Weights of a small transformer language model: 3.89M parameters, 8400 steps.
Each number is 128 + 24 x the weight over its row's rms, rounded and kept within 0 to 255. Layers, rows and columns count from 0. The size above them is the row's rms in percent of the matrix's.

# layer 9 MLP gate, 512x128, rms 0.304, rows 359-376, columns 0-127
size [ 92 104 108 103  99 100 100 101 102  95  96 101 103 106 101  96 103  95]
[[138 141 124 128 134 162 111 152 134 149 166 123 144 116 122 132 133 140 157 164 131 109 127 154  86 153 118 136 120 125 134 125 120 113 160 137 115 105 126 102 122 111 124  88 135  99 132 111 128 158 145 164 162 135 135 103 100 137 107 131 131 157 135 119 152 140 164 101 155 162  98 139 134 101 119 105 151 154 137  92 166 149 119 106 139 121 196 105 165 103 171 135 109  86 141 129 142  77 161 152 139 114 161 113 114 137 130 179 100 143 101 129 131  94 134 105 152 177 126 138 120 132 191 189 126 181 129 154]
 [130 122 154 150 100 116 128 127 106 115 189 127 129 148 141 115 132 114 140 116 159 105 135 143 132 141  90 100 128 191 129 131 106 111 142 123 104 122 157 193 146 138 132 136 147  94  89 114 209 159 166 132 110 147 126 105 154 113 133 154 151 124 116 126 164 115 155 142 151 147  99 140 113  80 142 107 115 133 138 110  84 135 115 154 158  94  97  91 128 179 120  93 131 126 115 141 118 124 105 142 124 133 120 136 124 183 161 139 107  91 134 115 164 149 117 121 125 165 130 149 156 149 137 142 173 125 114 104]
 [112  90 146 118 135 115 136 120 141  88 114 113 132  97 196  94  88  77 149  98 115 150 120 136 126 132 134 150 123 136 108 142 101 123  97 121 100 131 103 117 132 121 173 122  80 151 150 158 126 104 129 109  59 136 135 101 124  79 163 165 122  99 122 185 132 135 154 141 132 156 154 120 131 146 140 136 135  93  98 109 133  96 153 159 137 129  97 137 127 118  53 108 128  95 127 129 147 160 139 157 144 117 108 177  88 102 141 139 122 137 142 112 128 131 144 134 145 155 104 112 127 119 107 119 123 148 159 128]
 [127 158  99 117  91  82 122 113 115  71 104  82 121 148 138 169 106 118 144 177 121  84 155 126  68 136 112  93 126 148 115 119 162 143 124 119 142 131 185 148 149 161 142 163 147 128 101 116 135 136 117 134 103 128  98 133 152 197 125 150 107 106 149 116 112 108 103 156 124 103 108 141 137  56 128 118 137 120 119 136 111 107 116 165 145 112 114 100 160 117 140 108  81 102 126 144 139 139 137 122 123 136 129 157 108 105  89 110 104 138 106 132 127 113 172 127 131 121 123 136  86 133 143 133 123 167 107 114]
 [130  97 116  85 106 140 130  87 131 125 161 108 116 160 119 144 137  82 113 145 144 135 117  98  90 131 172 142 133 121 155 114 147 150 155 149 126 133 127 170 144 116 110 134 149 159  90 158 111 145 168 150 184 138 133 114 170 141 178 112 125 145 162 112 141 165 136 117 173 134 134 105 129 121 174 151 152 114 121 111 124 136 139 118 125  85 178 127  87 187 107 136  96 141 103 161 137 113 114 140 133 164  82 104  96 100 138 167 104 109 145 116 104  97 112 147 136 145 121 151 132 136 124 142 124 106 161 141]
 [121 114 143 138 117 162 120  96 106 119 123 150 125 133 177 113 110 167 137 114 102 137 110 116 124 146 174 179 136 100 158 132 124 143 132 132 145 145 130 115 155 154 167 100 155 151  90 143 127 124 127 133 146 115 146 177 146 118 144 164 130  77 109 148 136 138 129 122 121 151 112 167 114 187 161 110 127 130 123 119 114 115 130 132 102  90  94 100 123 157 118 121 142  80 104 141 112 184 138 138 165 116 104 163 184  98 160 123 109 119 140 119 147 145  81 128  95 137 171 155  70 113 117 118 144 137 106 121]
 [ 86 124 119 161 130 104 146  93  61 150 126  92 129 117 112 127 161 111 148 118 124 139 144 123 117 111 160 109 142 102 106 141 136 144 130 131 123 119 146 118 127 123 137 108 146 168 131 166 141 147  64 100 148 110 114 113 126  83  98 137 153 105 110 129  90 149 117  88 143 136 118 109  87 118 154 148 121 122 118 121 111 109 139  89 105 138  83 114 149 160 174 143 129 171  95 122 147  97 152 156 136 137 174 152 135 146 156 120 115 129  76 141 128 120 151 136 150 104 101  85 168 157 173 112 144 151  89 147]
 [164 134 188 116 106 134 113 138 126 120 102 125 162 122 141 122 129 114  76 115 117 149 127 150 162 123 117 116  84 108 123 152 141 132 125 123 172 198 109 125 120  85 155 169 142 149 108 146 136 130 116 144 131 127 142 121 147 137 101 160  86 110 135 159  88 100 156 151 175 139 127  78 111 116 133 157  94 142 111 101  79 119 115 133 127 149 145 124 112 156 135 164 182 155 110 145 136 124 134 147 131 102 147 110 143 106 133 120 154 151 129  89 168 146 148 161 130  99 147 110 153 139 103  90 161 120 134  88]
 [141 133 144 167 133  99 111 133 162 128 106  98 100 143 157  82 115 138 112 101 143 180 132  87 116 152 103 121 106 175  99 144 157 145 150 119 105 109 123 143 114 136 108 122 139 124 130 171 144 147 114 132 157 110 113  67 148 113 160 114  94 157 122 126 125 154 124 191 118 135 138 129 114 124 142 131 165 151  94 145 156 101 169 111 123 103 101 172 160 103  86 108 120 154  99 126 149 125 168 118 128 174 128 143 109 120 149 145 131 111 140 129 128 136 187 104 121 118  93 114 105 148 105 182 131 138 117 108]
 [161 117 161 135 135 159 159 133  69 133  99 133 114 127 134 149 111 110 130 129  90 144 149 149 108 134  93 169 127 135 123 114 148  77 134 119 146 120 109 143  95 142 123 126 148 145 125 153 157 167 112 141 125 153 136  72 136 123 171 103 106 139  86 153 139 198 141 133 160 134 162 111 127 123 129  93 148 145 116 175 104 114 137 108 129 166 121 104 168 203 123 153 112 111 123 122 142 112 144  89 178 138  94  85 142 114 125 145 110 127 109 143 116 128 130 165 156 122  92  95 120 134 143 132 129 137 141 133]
 [112 137 144 109 146 130 145 144 167 149 169 112 142 133 183 117 164 130 103 119 154 108 140 148 160 151 135 114 116 171 126 171 102 114 151 143 162 140  80 112  89 103 107 123 115 122 173  79  79 140 126 148 154 121 185  97 165 146 135 164 126  88 109 137 111 113 130 152 172 130 145 120 148 149 127 114 133 153  98 118 110 148 148 120 128 128 135 103 102 111 132 163 141 113 115 135 105 160 116 152 123 118 146 132 163 120 113 122 159 118 146  59 124 143 167 167 136 139 117  98  93 119  96 100 137 146 143 121]
 [122 151 130 136 125 138  87 120 125 157  98 137 108 157 124 126  94 159 134 170 128 145  79 121 139 160 149 104 117 153 106 129 111 160 152 126 114 122 155 132 174 122 108 111 113 109  99 102 162 143 164 110  96 138  96 124 142 129 120 123 118 158 144 108 128 122 173 109 131 180 115 145  75  89 154  89  86 109 142 111 173 138 128 136 114  88 127 123 153 169 123 128 141 113 146 107 143 114 150 124 103  76 169 116 136 133  94 156 104 132 112 117 115 142 141 154  98 150 140 171 176 155 141  78 103 138 103 109]
 [ 65 142  73 123 139 141 116 138  96 123 149 179 131 121 143 116 117 122 131 115 105  91 162  94 149 139 138 123 148 124 119 143  87 166 112 144 149  98 167 107 106 106 113 125 121 159 111 186 147 147 111 123 135 179 113 128 145  96 128 160 136 133 126  88 105 117 175 154 114 144 132 137 117 125 152 152 131 147 112 113  93 134 132 129  88 136  89 157 163 123 133 168 126 156  99 179 129 110  92 106 134 114 174 153 134 153 159 180 133 109 126 131 106  84 135 122 149 139 120 126 119 140 115 114 112 171 140 104]
 [121 102 166 119 127 138 112  99 118 132 108 117 102 119 169 165  94 118 178 102 109 119  88 144 117 139 153 119 119  92 108  90 115 135  98 102  92 117 143 149 122 149 164 152 116 121  89 131 150 138 128 153 145 146 100 120 122  85 166  95 119 141 124 116 110 117 116 145 111 131 139  88 144 117 213 139 114 157 129 127 132 106 145 158 112  77 138 143 129 162 147  91 142 106 138 100 100 138 107  86 146 107 119 125 101 148 162 153 152 150 125 136 116 141 176  86 120 120 133 142 150 187 115 110 110 125 105 113]
 [ 92 147 119 157 145 148 135 163 117 130 143 176 117 141 118 160 115 114 119 102 142 118 132 122 100  88 130 127 135 158 135  78 108 188 136 144 132 157 129 143 131 143 147 137 155 109 179 145  66 154 109 138 108 136 111  77 113 148 151 156 146  97 100 121 154 141 126 102 114 127 119 141  79 145 138 120  68 142  86 125 114 118 169 134  80  92  92 145 176 138 122 135  98 153 147 144  70 154 126 140  88 140 122  98 142 128 124 128 115 120  93 145 134 125 115 108 103 132 107  99 119 129 105 138 151 108 113 117]
 [131 159  99 135 130 150 104 126 150 161 139 136 116 141 120 103 148 129 117 142 144 132 179 150 128 146 119 126 133 100 138 164 140 166 128 124 145 161  91 141 116 134 170 188 137 135 137 106 151 131 137 133 138 139 150 106 102  96  92 114  63  89 153 152  94  99  72 105 112 134 149 185 109 107 153 165 105 120 183 169 109  69  98 123 108 123 123 126 152 103 134 143 119 148 119 132 153 115 151 143 114 156 115 142 119 124  68 123  78 122 166 126 114 135 130 104 155 112 131 120 125 140 115 134 134 128 143 100]
 [100 118 138 101 153 169 107 170 120 131  81 126  84 141 105  93  96 117  84 118 110 138 161  90 116 167 120  93 153 107  85 157 103 114 104  96  99 134 151 156 118 120 108 146  92 159 143 125 120 176 140 142 139  98 110 132  89 126 131 123 110 125 142  97 141 125 152 103 100  81 101 120  69 145 158 125 126 100 129 132 139  99 166 142 109 131 132  88 164  94 108 163 110 158 131 117 109 139 139 136  78 127 135 163 158 111 122 145 117 112 126 113 119  98 101 132 123  85 136 122 168 119 138 129 122 122 140 112]
 [ 78 122 110 136 140 141 114 111 150 148 152 126 110 155 147 179 112 121 164 138 150 132 126 130 130  91 109 100 145 172 134  81 117  93 142  93 113  48 131 164  97 128 115 116 148 128 115 129 123  99 168 179  96 131 105 122 119 141 110 113 119 147 175 115 124 113 158 129 159 105 133 101 116  91 126 120 105 159 192 130 111 117 157 129 121 135 122 147 136  94 145 105 121 109 163 127 161 110 160 147 148 123 139 154 159 172 133  89 135 138 113 120 155 129 116 127 160 109 151 139 163 109 136 131  75 120 112 114]]
# layer 9 MLP up, 512x128, rms 0.316, rows 359-376, columns 0-127
size [ 90 103 103  96  92 103 108 103 102 101  93  98 101 107 104 102 105  88]
[[155 148 140 132 120 176 115 188 135 139 153 123 134 144 123 128 122 131 159 119 168 145 148 138 149 108 137  51 143 114 145 103  98  94 137 126 137 159 114  98 114 115 107 122 129 145 122 157  96 150  99 138 159 137 116 101 166 124 139  81 138 127 136 145 130 157 115  95 147 102 124  93 119  97 118 118 140 142 148  85 125 143 161  95 123 108 110 124 154 122 175 163 101  93  93 113 137 105 107 177 144 123 108 111 116 162 108 116 167 146 114 110 111 121 143 134 116 139 133 135 140 141 125 207 110 185 143 135]
 [108 129 142 117 110 126 119  94 117 125 135 109 133 143  99 136 133 179 147 132 118 154 100 151  92 130 159 116 100 151 131  94 157  85 149 130 132 120 112 116 118 168 155  94 143 137 138 142  91 120  92 129  74 116 121 136 134 105 153  99 120  97 129  93 107 114 192 124 121  87 107 107 151 114  98 112 145 128 165 162 146 142 115 147 129 192 123 137 121 139  99 157 118 116 137  77 163 106 142 159 130 142 123 135 128  79 139 147 160 142 134 130  77 128  96 172 119 117 116 171 162 103 149 147 122 100 158 140]
 [110 162 187 110 107 119 133  96 131 141 157 106  92 122 131 137  97 129 129 136 164  87 139 182 116 111 113 166 105 130 171 116  78 110  86 118 110 175 106 106 114 125 143 121 142 129 151 146 151  94 108 143 138 129 116 120 161  99 100 111 124 134 112 143 141 145 121 141 119 163 138 105 119 156 141 135 177 100 119  76 116 126 155 103  93 111 109 110 149 183 119 135 131 108 121 118 159 163 135 148 122 109 143 122  64 142 103 134  95 141 128 119 137  90 112 103 110 120 123 127 183 128  81  99 134 145 116 121]
 [123 109 125 129 111 163 106 141 103 126  85 162 109 129 149 154 158 106 166 125 143 139 162  96 162 110 139 108 127 122 105 118  66 142 138 138 140 139 125  83 115 104 123 143 125 147 181  96  91 126 122 161  83 152 154 113 173 145 135 151 136 155 118 114 102 116 121 142 171 127 137 116  97 148 109 143 129 145 158 102 129 158 139 124 195 129 134 100 143 129 124  97  82 139 164 125 139 143  68 131 136 118 142  87 131 162 112  84 132 121 138 121 123 151  68 122 123 128 156 130 132  83 137 146 125 104 122  99]
 [ 95  82 120 180 117 136 130 130 151 136 136 127 139  91 119 143 137 155 127 112 127 155 110 135 135 113  95 105 104 116 125 117 127  79 124 166 194 120 153 117 152 138 147 119  96 158 104 105 191 111 158 137 139 134 128  97 127 108 100 144 162  97 142 141 125 140 144 159 114 113 187 126 120 128 131 135 150 154 163 164 127 150  84 155  88 133 109 175 118 102 113  96 156 127 160 115 156 136 146  88 121 186 140 144 124 140 116 128 136 147 133 102 129 151 144 120 106 177 138 130 114 150 160 104 172 138 111 125]
 [ 94 157 101 127 167 179 126  83 135 111 125 172 113 133 114 114 160 109 115 175 134 112 146 113 101 149 152 139 137 107 136 139 167 124 155  90 107 127  83 119 127 174 137 111 165 151 167 143  92 149 145 124 126 109  98 141 162 141 146 116 111  62 111 159 130 136 159  96 126 114  79 169 126 128 150 141 149 140 132 157 110 131 132 115 134  80 131 145 122 163 166 126 105 116 120 104 137 145 143 112 164 157 154 131 131 130 146 146 112 101  99 158  96 118 142 103 122 151 155 123  94  85 138 127 170 124 148 140]
 [153 105 105 155 112 148 139 119 108 112 132 169 126 129 130 145 150 151 107 132 128 126  99 112 130 113 126 114 175 175 113 109 143 172 118 142 144 144 117 132 101 136 140 146  95 139 150 129  55 108 141 133 150 151 115 130 120 136 119 129 159 122  95 133 160 186 163 133 122 113 158 139  91 153 116 103 122 112 137 136 168  94 120 173 121 127 116 133 129  89 107 101 135  88 138 117 148 145 131 101 118 131 125 130 148 150 207  95 153 110 133 145 152 118 145 108 103 148  94 188 100 109 130 135  83 157 164  97]
 [ 92 150 105 103  92 110 190 104  77  88 127 151 108  87 146 130 126  92 171  70 122 101 153 128 111 146 146 160 163 123 145 138 113 148 133 133 118 136 142 132 147 145  99 138 125 131 112  96 147 123 134  71 107 140 158 174 130 107 118  96 148 134 145 131 142 155 141 155 173 130 166 119  99 145 110 164 106 126 145 155  93 148 137 134 133 118 151 113 101 172 103 197 140 142 135 151 115 110 138 124 120 162 106 119 134 164 119 148 169 128 132 128 123 125 119 138 115 135 118 131 141 137  98 123 182 102 125 132]
 [135 157  83  79 112 150 124 167 137 200  82 132 137 126 107 109 192 175 108 110 105  89 151 115  80 119 129 146 103 148 141  90 117 110  75 140  91 129 144 122 155 163 121 125 136 155 151 139 129  95 114 164 121 112 145 141 134 140 127 177 148 134 103 136 144 174 165 122 142 109 102 133 150 138 125 110 108 141 126 138 150 111 134 128 156 133 134 124 137 106 124 133 136 171 118 134 180 132 107  93 151 118 175 120 122 124 123 150 123 113  92 128  98 113 138 120 156 133 113 134 169 163 159 108 135 133 108 124]
 [132 154 131 138 123 128 155 111 119 138 142 172 129  93 158 156 157 123 139 164 116 110 126 104 125 119 137 122 155 116  96 135 144 122  84 137  75 121 127  85 116 153 106 136 156 168 124 154  90 101 121 123 153 159 147 130 146 169 148 125 155 130 151 153 162 156 123 146 117 130 119 136 190  85 130 122 137 139 135 141  96 121 113 109 114 123 123 100 124 127 141 156 123 138 106 112 121 148 114 159 176  88 140 137 114 136 131 126 159 115  90  95 143 107 142  92  99 174 139  80 165 164  55 146 174 121 128 147]
 [136 109 177 116  63 116 133 141 144 101 142 137 137 120 121 115  83 144 178 115 128  90 122 150 164 109 131 162 162 129 104 147 128 148 115 110 159 154 142 103  54  91 169 126 138 123 140 122 104 166 103 121 127  95  83 122 104  85  99 128 117 122 141 120 115 103 128 112  97 127 134 129 121 121 135 118 140 132 200  95 140 129 122 132 131  90 146 107 109 106 167  87 130 139 137  95 155 110 149 112 140 147 157 126 101 157 137 168 137 146  88 126 104 166 148 133 123 127 125  99 150 156 141 131 134 126 162 109]
 [103 146 139 108 138  94  96 120 145 161 155  94 115 102  93 153 153 135 127 126 120 148 130  81 151 195 154  80 123 122 149  84 162 123 122 134 122 135 128 136 131 131  81 142 121 157 111 127 112 150 145  98 127 123  83 103  97 105 131 125 123 149 115  82 124 161 133 124 124 131 137 105 135 169 155 115 148 107 140 136 109 139 155 101 155 153 182 117 114 140 147 134  84 140 106 136  85 113 172 118 120 174 162 110  77 142 178 129 117 118 110 135 122 124 153 109 120 135 128 126 164  73 154 117 149 120 154 127]
 [ 73  92 155 106 181 168 130 147 159 111 100 130  80 153 107 107 117 113  95 115 136  93 169 149 146 119 123 145  99 141 109 100 117 133  98 147 147  91 160 147 122 140  94 116 114 142 127 142 147 123 142 112 150 127 134 132 146  86 104 123 130 125 104  99 147 162 140 164 137 164 157 157 130 125 157 164 102 146 115 150 101 124 150 123 103 134 160 129 110  96 167 109 125 138 102 134 142 114 134  81 103 129 174 126 124 130  83 188 128 144 103 173 152 104 146 100 159  96 125 125 127 145 133 150 146 129 167 127]
 [119 125  75 145 104  97 162 137 156 112 125 143  98 134  76 133 131 109 145 113 137 117 186 140 118 127 118 110 113 161 127 217 149 116 145 122 141 113 160 119 128 109 148  73 128 138 157 105 123 103 123 126  96 110 161 140 123 144  99 166 118 138 118 101 101 131 141 113 153 105 144 144 125 132 133  97 168 148 153 125  95 128  86 149 121 129 122 113 122  96 126 150 148 131 109 140  94 120 108 131 146 138 111  61  95 128  79 122 108 122 174 110 141 140 139 153 160 141 124 177  88 164 125 149 131 113 117 126]
 [150 150 178  99 114  94 144 133 102 145 127 100 108 105 159 123 146  71 112 107 119 147 118 151 116 140 111 135 137 128 112 120 135 159 103 140 106 130  91  96 105 156 160 136 160 124  87 143 119 108 132  65 171  91 122 108  82 121 106 136  98 138 115 172 120 133 129 124 120 111 155 115 138 140 138 121 138 127  80 137 114 105 113 157 139 158 150 145 132 129 129 141 155 136  85 101 156  92 120 128 179 108 118 145 166 131 120 120 151 182 123  92 148 105  88 175 112  99 133 114 113 114 125 129  72 118 114 101]
 [165 135 140 114 130 154 146 155 125 146 135 169 156 136 106  96  89 166 105 125 116 135 129 115 148 130 109 162 154 136 107 138 139 139 158 151 130 172 151 119 142 123 127 162 112  96  97 144 174 148  86 104 136 128 131 152 134  96  94 155 120 144 102 151 163 144  97 134 145 171  78 163 124 153 124 118 103  96 133 164 107 102 102 113 141 119 146 165 132  95 164 124 114 116 121  84  98 152  86  98  91 115 147 187 130 108 119 112 168 144 104 105 138 136 115 160 135 125 134 123 107 120 160 156 151 133 136 179]
 [122 103 129 125 137 171  99 189 164  83 137 160 135 169 109 150 155  91 142 143 114 134 141 118 114  99 136 137 162 149 109 138 110 129  70 111 103 116 141 125  94 173 149  89  84 133 136 118 118 142 144 141 133 157 133 148  91 171 148 115 101 156 175 112 127 169 168 106 112  98 107 161  97 129  83 115  95 119 113 129 150 104 120 113  88 110 148 148 130 115 121 115 119 138 130 118 121 155 124 103 118 120 104 111 108 135 135 164 139  65 118 117 125 154 151 122 160 143 139 103 139 159 147 145 148 101 103 147]
 [111 120  96 115 168  99 112 132 155 114 157 146 126 145 147 145 103 122 113 117 129 121 132  94 147  95 115 119 135 150 139 138 103 121 134 129 129  84 109 129 157 108 149 101 118 112 161 108 128 106 109 120  95 142  76 137 123 129 144 130 108 129 148 178 149 115  98 121 100 110 165 102 121 119 137 160  57 108 117  87 102 138 140  81 140  94 134 108 147 121 137 128  56 122 122 102 129  90 147 127 123 101 118 138 128 121 147  88 124 159 136  88 111 157 120 108 122 135 147 129 146 132  65  65 146 110 180 105]]
# layer 9 MLP down (transposed), 512x128, rms 0.149, rows 359-376, columns 0-127
size [ 91 102 106  95  99 103 103 104 106 101 100  99 104  94  99  98 105  93]
[[101  95 111 146 162  82 129 112 132 122  79 128 101 145  86  99 125 121 116 135 143  99  91 126 130  99 143 187 149 157 130 160 175 126  94 170 124 116 111 164 128 132 163 122 126 109 160 129 154  94 159 121  97 113 157 147 104  94 112 145 120 107 136 141 155  98 117 141 122 142 151 147 133 109 126 151 149 116 132 148 121 115 129 158 154 106 124 153 142 162 133 126 128 127 151 115 101 164 116 116 118 139 143 152 169 108  98 124 123 132 124 152 130 123 153  47 154 107 143 129  83 118 155 109 111  70 103 168]
 [156  94 151 124 175 126 164  67 134 144 168 110 140 168 116 127 111 184 157 121 123 123 113 112 137 110 131 143 140 125 166 136  97 188 163 156 160 111 128 132 115 144 130 155 136 164 121 114  98 135 162 145 108 161 129 129 146  72 112 119 146 145 154 151 150 144 159 153 145 100 155 109 131 138 186  55  95 116 147 149 130 121 129 139 130 124 115  87 128 108 139 121 105 155 121 148 137 112 114  96  95 104 120 123 133 171 148 135 128 100 147 131  90 136 136 152 126 154 133 114 105 152 135 138 149 140 144 162]
 [162 103 144 173  98 122 185 110 142 165 114 149 119 155 113 130 113 113 157 173 126 137 137 180 110 137 118 121 127 102  90  82 106 121 136 140 122  86 166  96  99 110 107  97 117  95 177 125 126 124 104  71  93 118 127 121 166 156 134 152 101 142 108 142 141 109 185 153 112 157 122 134 143 138 107  98 116 121 149  96 151 130 131 112 122 148  65 129 120 141 111 106 122 150 131 152 149 144  81 130 147 158 132  78 126 116 157 140 113 125 120 146 101 147 138 107 122 114 113 166 130 157 127 129 130 138 110 152]
 [167 131 117 152 138 138 130  94 147 138 140 131 152 180 135 116 122 150 118 146 114 116 135 136  87 101 109 135 143 124 109 171 130 144  97  96 105 137 154  99 120 128 129  82 127 105  96 123 128 142 175 140 117 154 137 116 120 127 117 144 131 176 177 141 112 147 135 124 100 118 116 136 138 141 161 109 120 141 139 126 108  87 141 143 135 160 139 135 104 168  78 114 137 143 142 107 118  91 162 109 136 134 118 143 100  73 148 162 115 137 134 154 202 101 131 143 155 120  90 186 103 145 140  93 100 147 175  87]
 [122 107 134  56  92 149 188 104 108 133 158  95 124 141  57 133 127 120 164 120 112 137 128 113 118  93 127 136 100 165 155 165 132 118 144 148 128 134 152 107 117 152  97 115 138  91  95 110 145 115 175 113 136 159 113 128 106 117 118 133 137 111  94 175  79 173 147 117 115 142 155 139 149  87 132 146  98 134 151 128 122 125 113 130 144 126  92 128  85 157 107 154 130 117 124 117 155 133 153 143 116 127 141  78 149 124  98 147 150 118 134 135 178 137 121 137 113 126 166 160 149 109  96 106 105 156 130 130]
 [117 154 133  95 127 150  88 134 180 176 198 119 109 116 155 111 131 136 135 112 165 146 151 124 160 102 135 147 116 139 122 141 137 150 137 103  96 117 116 118  95 114 136 137  95 105 124 157 128 151 149  96 123 106 142 140 134 106  99 111 130 100 103 123 157 180 135 154 113 157 139 126 113 129 110 106 151 131 155 141 177 107  72 128 145 106 113  98 113 106 168 132 145 168 128 152 160 172 112 153 152 162 123 104 148 128 118 152 141 109 110 121 148 134 108 176 167 109 168 122 104 117 185  99 148 134 131 124]
 [141 132 131 133 147 100 112 120 151 155 108 133  81 167 172 121 115 122 109 102 143 111 158 113 155 144 157  66  98 111 137 104 119 119 150 129 122 109 116 125 186 171 147 144 135 115 127 127 138 131 141 112 116 146  78 137 156 166 167 154 139 152 139 147 127 165 134 145 114 131 150 117  31  92 158 130 157 122 138 166 121 114 133 129 132 183 142 106 127 147 136 115 134  99  86 103 148 150 127  98 156 131 127 109 116 126 150 139 130 114 156 138 145 118 126 173 129 144 133 129 125  92 108 141 164 144 168  98]
 [109 128 129 138  99 156  97 133 140 166  88 125 169 144 152 124  91 131  96 116 130  92  95 158 178 153 158 113 149 200 173 115  89  99 105 121 133 104 110 158 149 146 139  95 134 106 133 114 134 140 152 148 149  89 112 125 116  94  82 123 107 142 122 144 135 125 146 100 126 132 140  80 112 124 162  89 122 132 183 137 141 126 113 116 102 126 107  73 144 106 121  92 129 128 139 146 136 111 174 146 120 108 100 157 135 131 131  93  94 145 146 112 128 153 120 128 165 165 157 131 145 145 124 155 113 100 127 128]
 [141 161 165 156 155 126 130  98 167  75 138 167 139 116 173 156 127 136  99 158 175 111 142 167 132 128 145 129  82 155 154 117 117 178 169  92 147 122 104 143 154 109 130 107 199 103 151 146 118 139 137 126  99 154  99 117 168 116 142 138 118 126 152 103 115 124 156 167 126 141 144 134 117 125 109 149 158 132 102  88 132 129 117 157 124 148 139 112 118 175 127 102 129 131 121  87  73 122 144 147 110 140 108 111 135 128 123 114 135  89 110 130 124 132 155 126 104 125 152 153  93  94 100 104  95 135 153 123]
 [117 146 103 101 116 134 136 105 103  81 125 178 123 111 117 122 126 125 144 122 155 119 147 132  95 114 122 133 141 121 174 165 196 179 138 119 134 111 129 116 129 136 179 155 126 142 136 114 110  94 151 123 104 122 165 149 135 130 129  91  84 108 150 127 122 141  82  86 110 178  81 158 130 100 137 151 144 153 181  90 131 122  90 144 100 186 133 130 105 111 163 115 121 127 130 150 109 152 137 135 125 126 106 114 101 112 126 106 168 147 113 150 150 102 119 161 113 129 128 168 141 138 107 152 115 111 162 111]
 [159 126  86 153 119 141 160 143  96 113 140 151 136 131 108 173 121 122 106 128 151 159  96 100 137 143 164 166 107 127 141 119 111  88 113 128 104 122 134 117 144 203 121 134 124 113 123 102 130  94 142 100 138 103 166 192 138 113 116  99 150 131 120 137 171 128 107 105 125 145  86 114  83 151 165 144 150 167 114 127 132 157 127 125 147 141 109 140 141 167 140 107 141  84 116 162  90  92 139  98 104 140 109  77 159 116 163 130 164 133 125  95 146 120 116 153 151 132 128 114  95 100 147 148 105 139 121 133]
 [112 120 137 147 135  94 140 125  91 144 124 107 118 101  73 135  98 114 106 113 122 149 104 148 131 128 100 194 148 100 121 145  90 158 113 165 120 159  87 111 175 150 121 128 101 125 108  83 138 145 144  98 125  92 161 100 139 129 124 164 169 122 134 126 160 124 139 126 128  79 137 106  79 133 143 128 139 172 125 130 113 108 132 173 120 119 138 120 161 152 152 103 130 158 134 177 129 153 118 128 154 102 152 175 148 157 128 137 130  93 134 122 180 128 135 140 120 156 103 147 133 145 125 104 128 111  74 148]
 [152 112 135  96 134 104 149  63 118 140 122 104 124 144 123  96 143 136  83 121  91 127 117 142 161 157  91 133 112 146 134 121 145 123  99  93 109 153 146 113 100 108 132 124 114 103 162 154 107 141 144 104 136 151 159 129 157  76 103 156 106 123  99 135 132 125 138 113 118 171 153  97 151 118 119 121 171  89 127 151 121 111 142 156 145 117 131 141 113 101 157 114 150 155 152 205 183  97 127 150 137  94 131 137 122 140 142 119  98 154 142 166 131  97  89 129 151 117 174 133 181 115 145 115 119 128 103 128]
 [138 130 111 108  91 139 133 127 124 106 140 110 158 136 196 113 119 147 119 122 123 148 153 152 124 157 120 123 141 125 146 168 126  81 129 107 152 154 130 106 126 123 157 103 190 122 168 188 143 111 134 122 112 144 125 121 108  55 150 127 146 169 166 103 114 108  92 113  97 148 118 162 198 158 160  86 143 111  98 113 111 141 162 151  97  73 110 132 138 132  90 142 138 100 115 138 121 138 127 132 129 112  99 117 156 130 145 121 129 146 145 131 123 134 132 172 146 118 141 152 128 116 120 138 126 147 104  97]
 [151 133 133 133 148 156 171 134 163  79  98 139 145 103  83 120 135 145 138 113 128 131  97 127 154 122 168  96 118 166 158 151 154 142 102 119 126 122 145 169 109 151 143 145 132 114 114 102 154 124 129 155 143 156 128 164 136 114 133 131 169 114 144 127 106 101 154  85 133 101 106 143 133 104 123 115 124 156 147 112 152 149 132 112  66 154 110 155  89  95 167 162 124  84 180 147 115  96 144 124 102 135 159 146 119 134 134  94  93 100 159 119 139 143 152  74 155 171 118 148 120 109 130 111 130 144 171 121]
 [103 116 107 105  99 107 105 135 114 124 105 139 154 124 143 108 145 143 144 112 134 147 150  88 153 178 111 112 121 167 121 172 135  74 119 118 110 138 110 138  81 136 118 150 104 135 150  95 123 164 118 129 100 156  89 106 139 125  88 138 174 162 112 121 149 113 131 129 118 126 109  86 148 162 138 106 179 154 113 120 115 143 154 141  98 109 100 129  97 131 150 118 143 145 129 116  79  81 132 158 123 146 159 142 121 132 183 145 158 112 139 113 119  93 135 173 106 138 159 135 121 137 169 177 114 159 154 152]
 [134 145  93 138 126 138 152 106 126 150 120  99 153 186 151  89  92 108 125 140 108 152  97 128  94 145 113  94 107 161 100 131 156 122 106 122 136 121 144 106 125 141 144 114  87 143 162 153  94 134 123 128 143 127 137 144  59 111 153 120 111 192 121 115 145 128 140 115 108 151 133 170 113 141 103 107 127 109 116 134 167  98 109 158 202 114 117 155  98 138  88 118 113 176 138  89 114 102 139  73 147 119 147 155 149 123 145 117 151 137 109 131 127 127 110 107 149 123 100 104 150 110  95 133 128 110 161 111]
 [ 83 133 113 151 145 183 152 146 131 160  95 124 166 154 126 133 132 127 126 111  85 131 143 129 101 112 121 129 154 134 122  91 140 131 123 174 111 158 114 141 123 106 140 137 118 109  96 103 140 158 135 128 131 140 132 135 130 144 106 143 123 122 144 119 145  82 122 138 105 162  86 152 124 120 143 132 125 113 149 170 106 127 147 138 138 136 161 130 128 176 117 113  80 121 115 114 104 163 149  91 113  66 123 141 109 105 134  97 163  84 137 134 142 103 166  73 113  67 133 125 105  65 155 110 134 135  81 152]]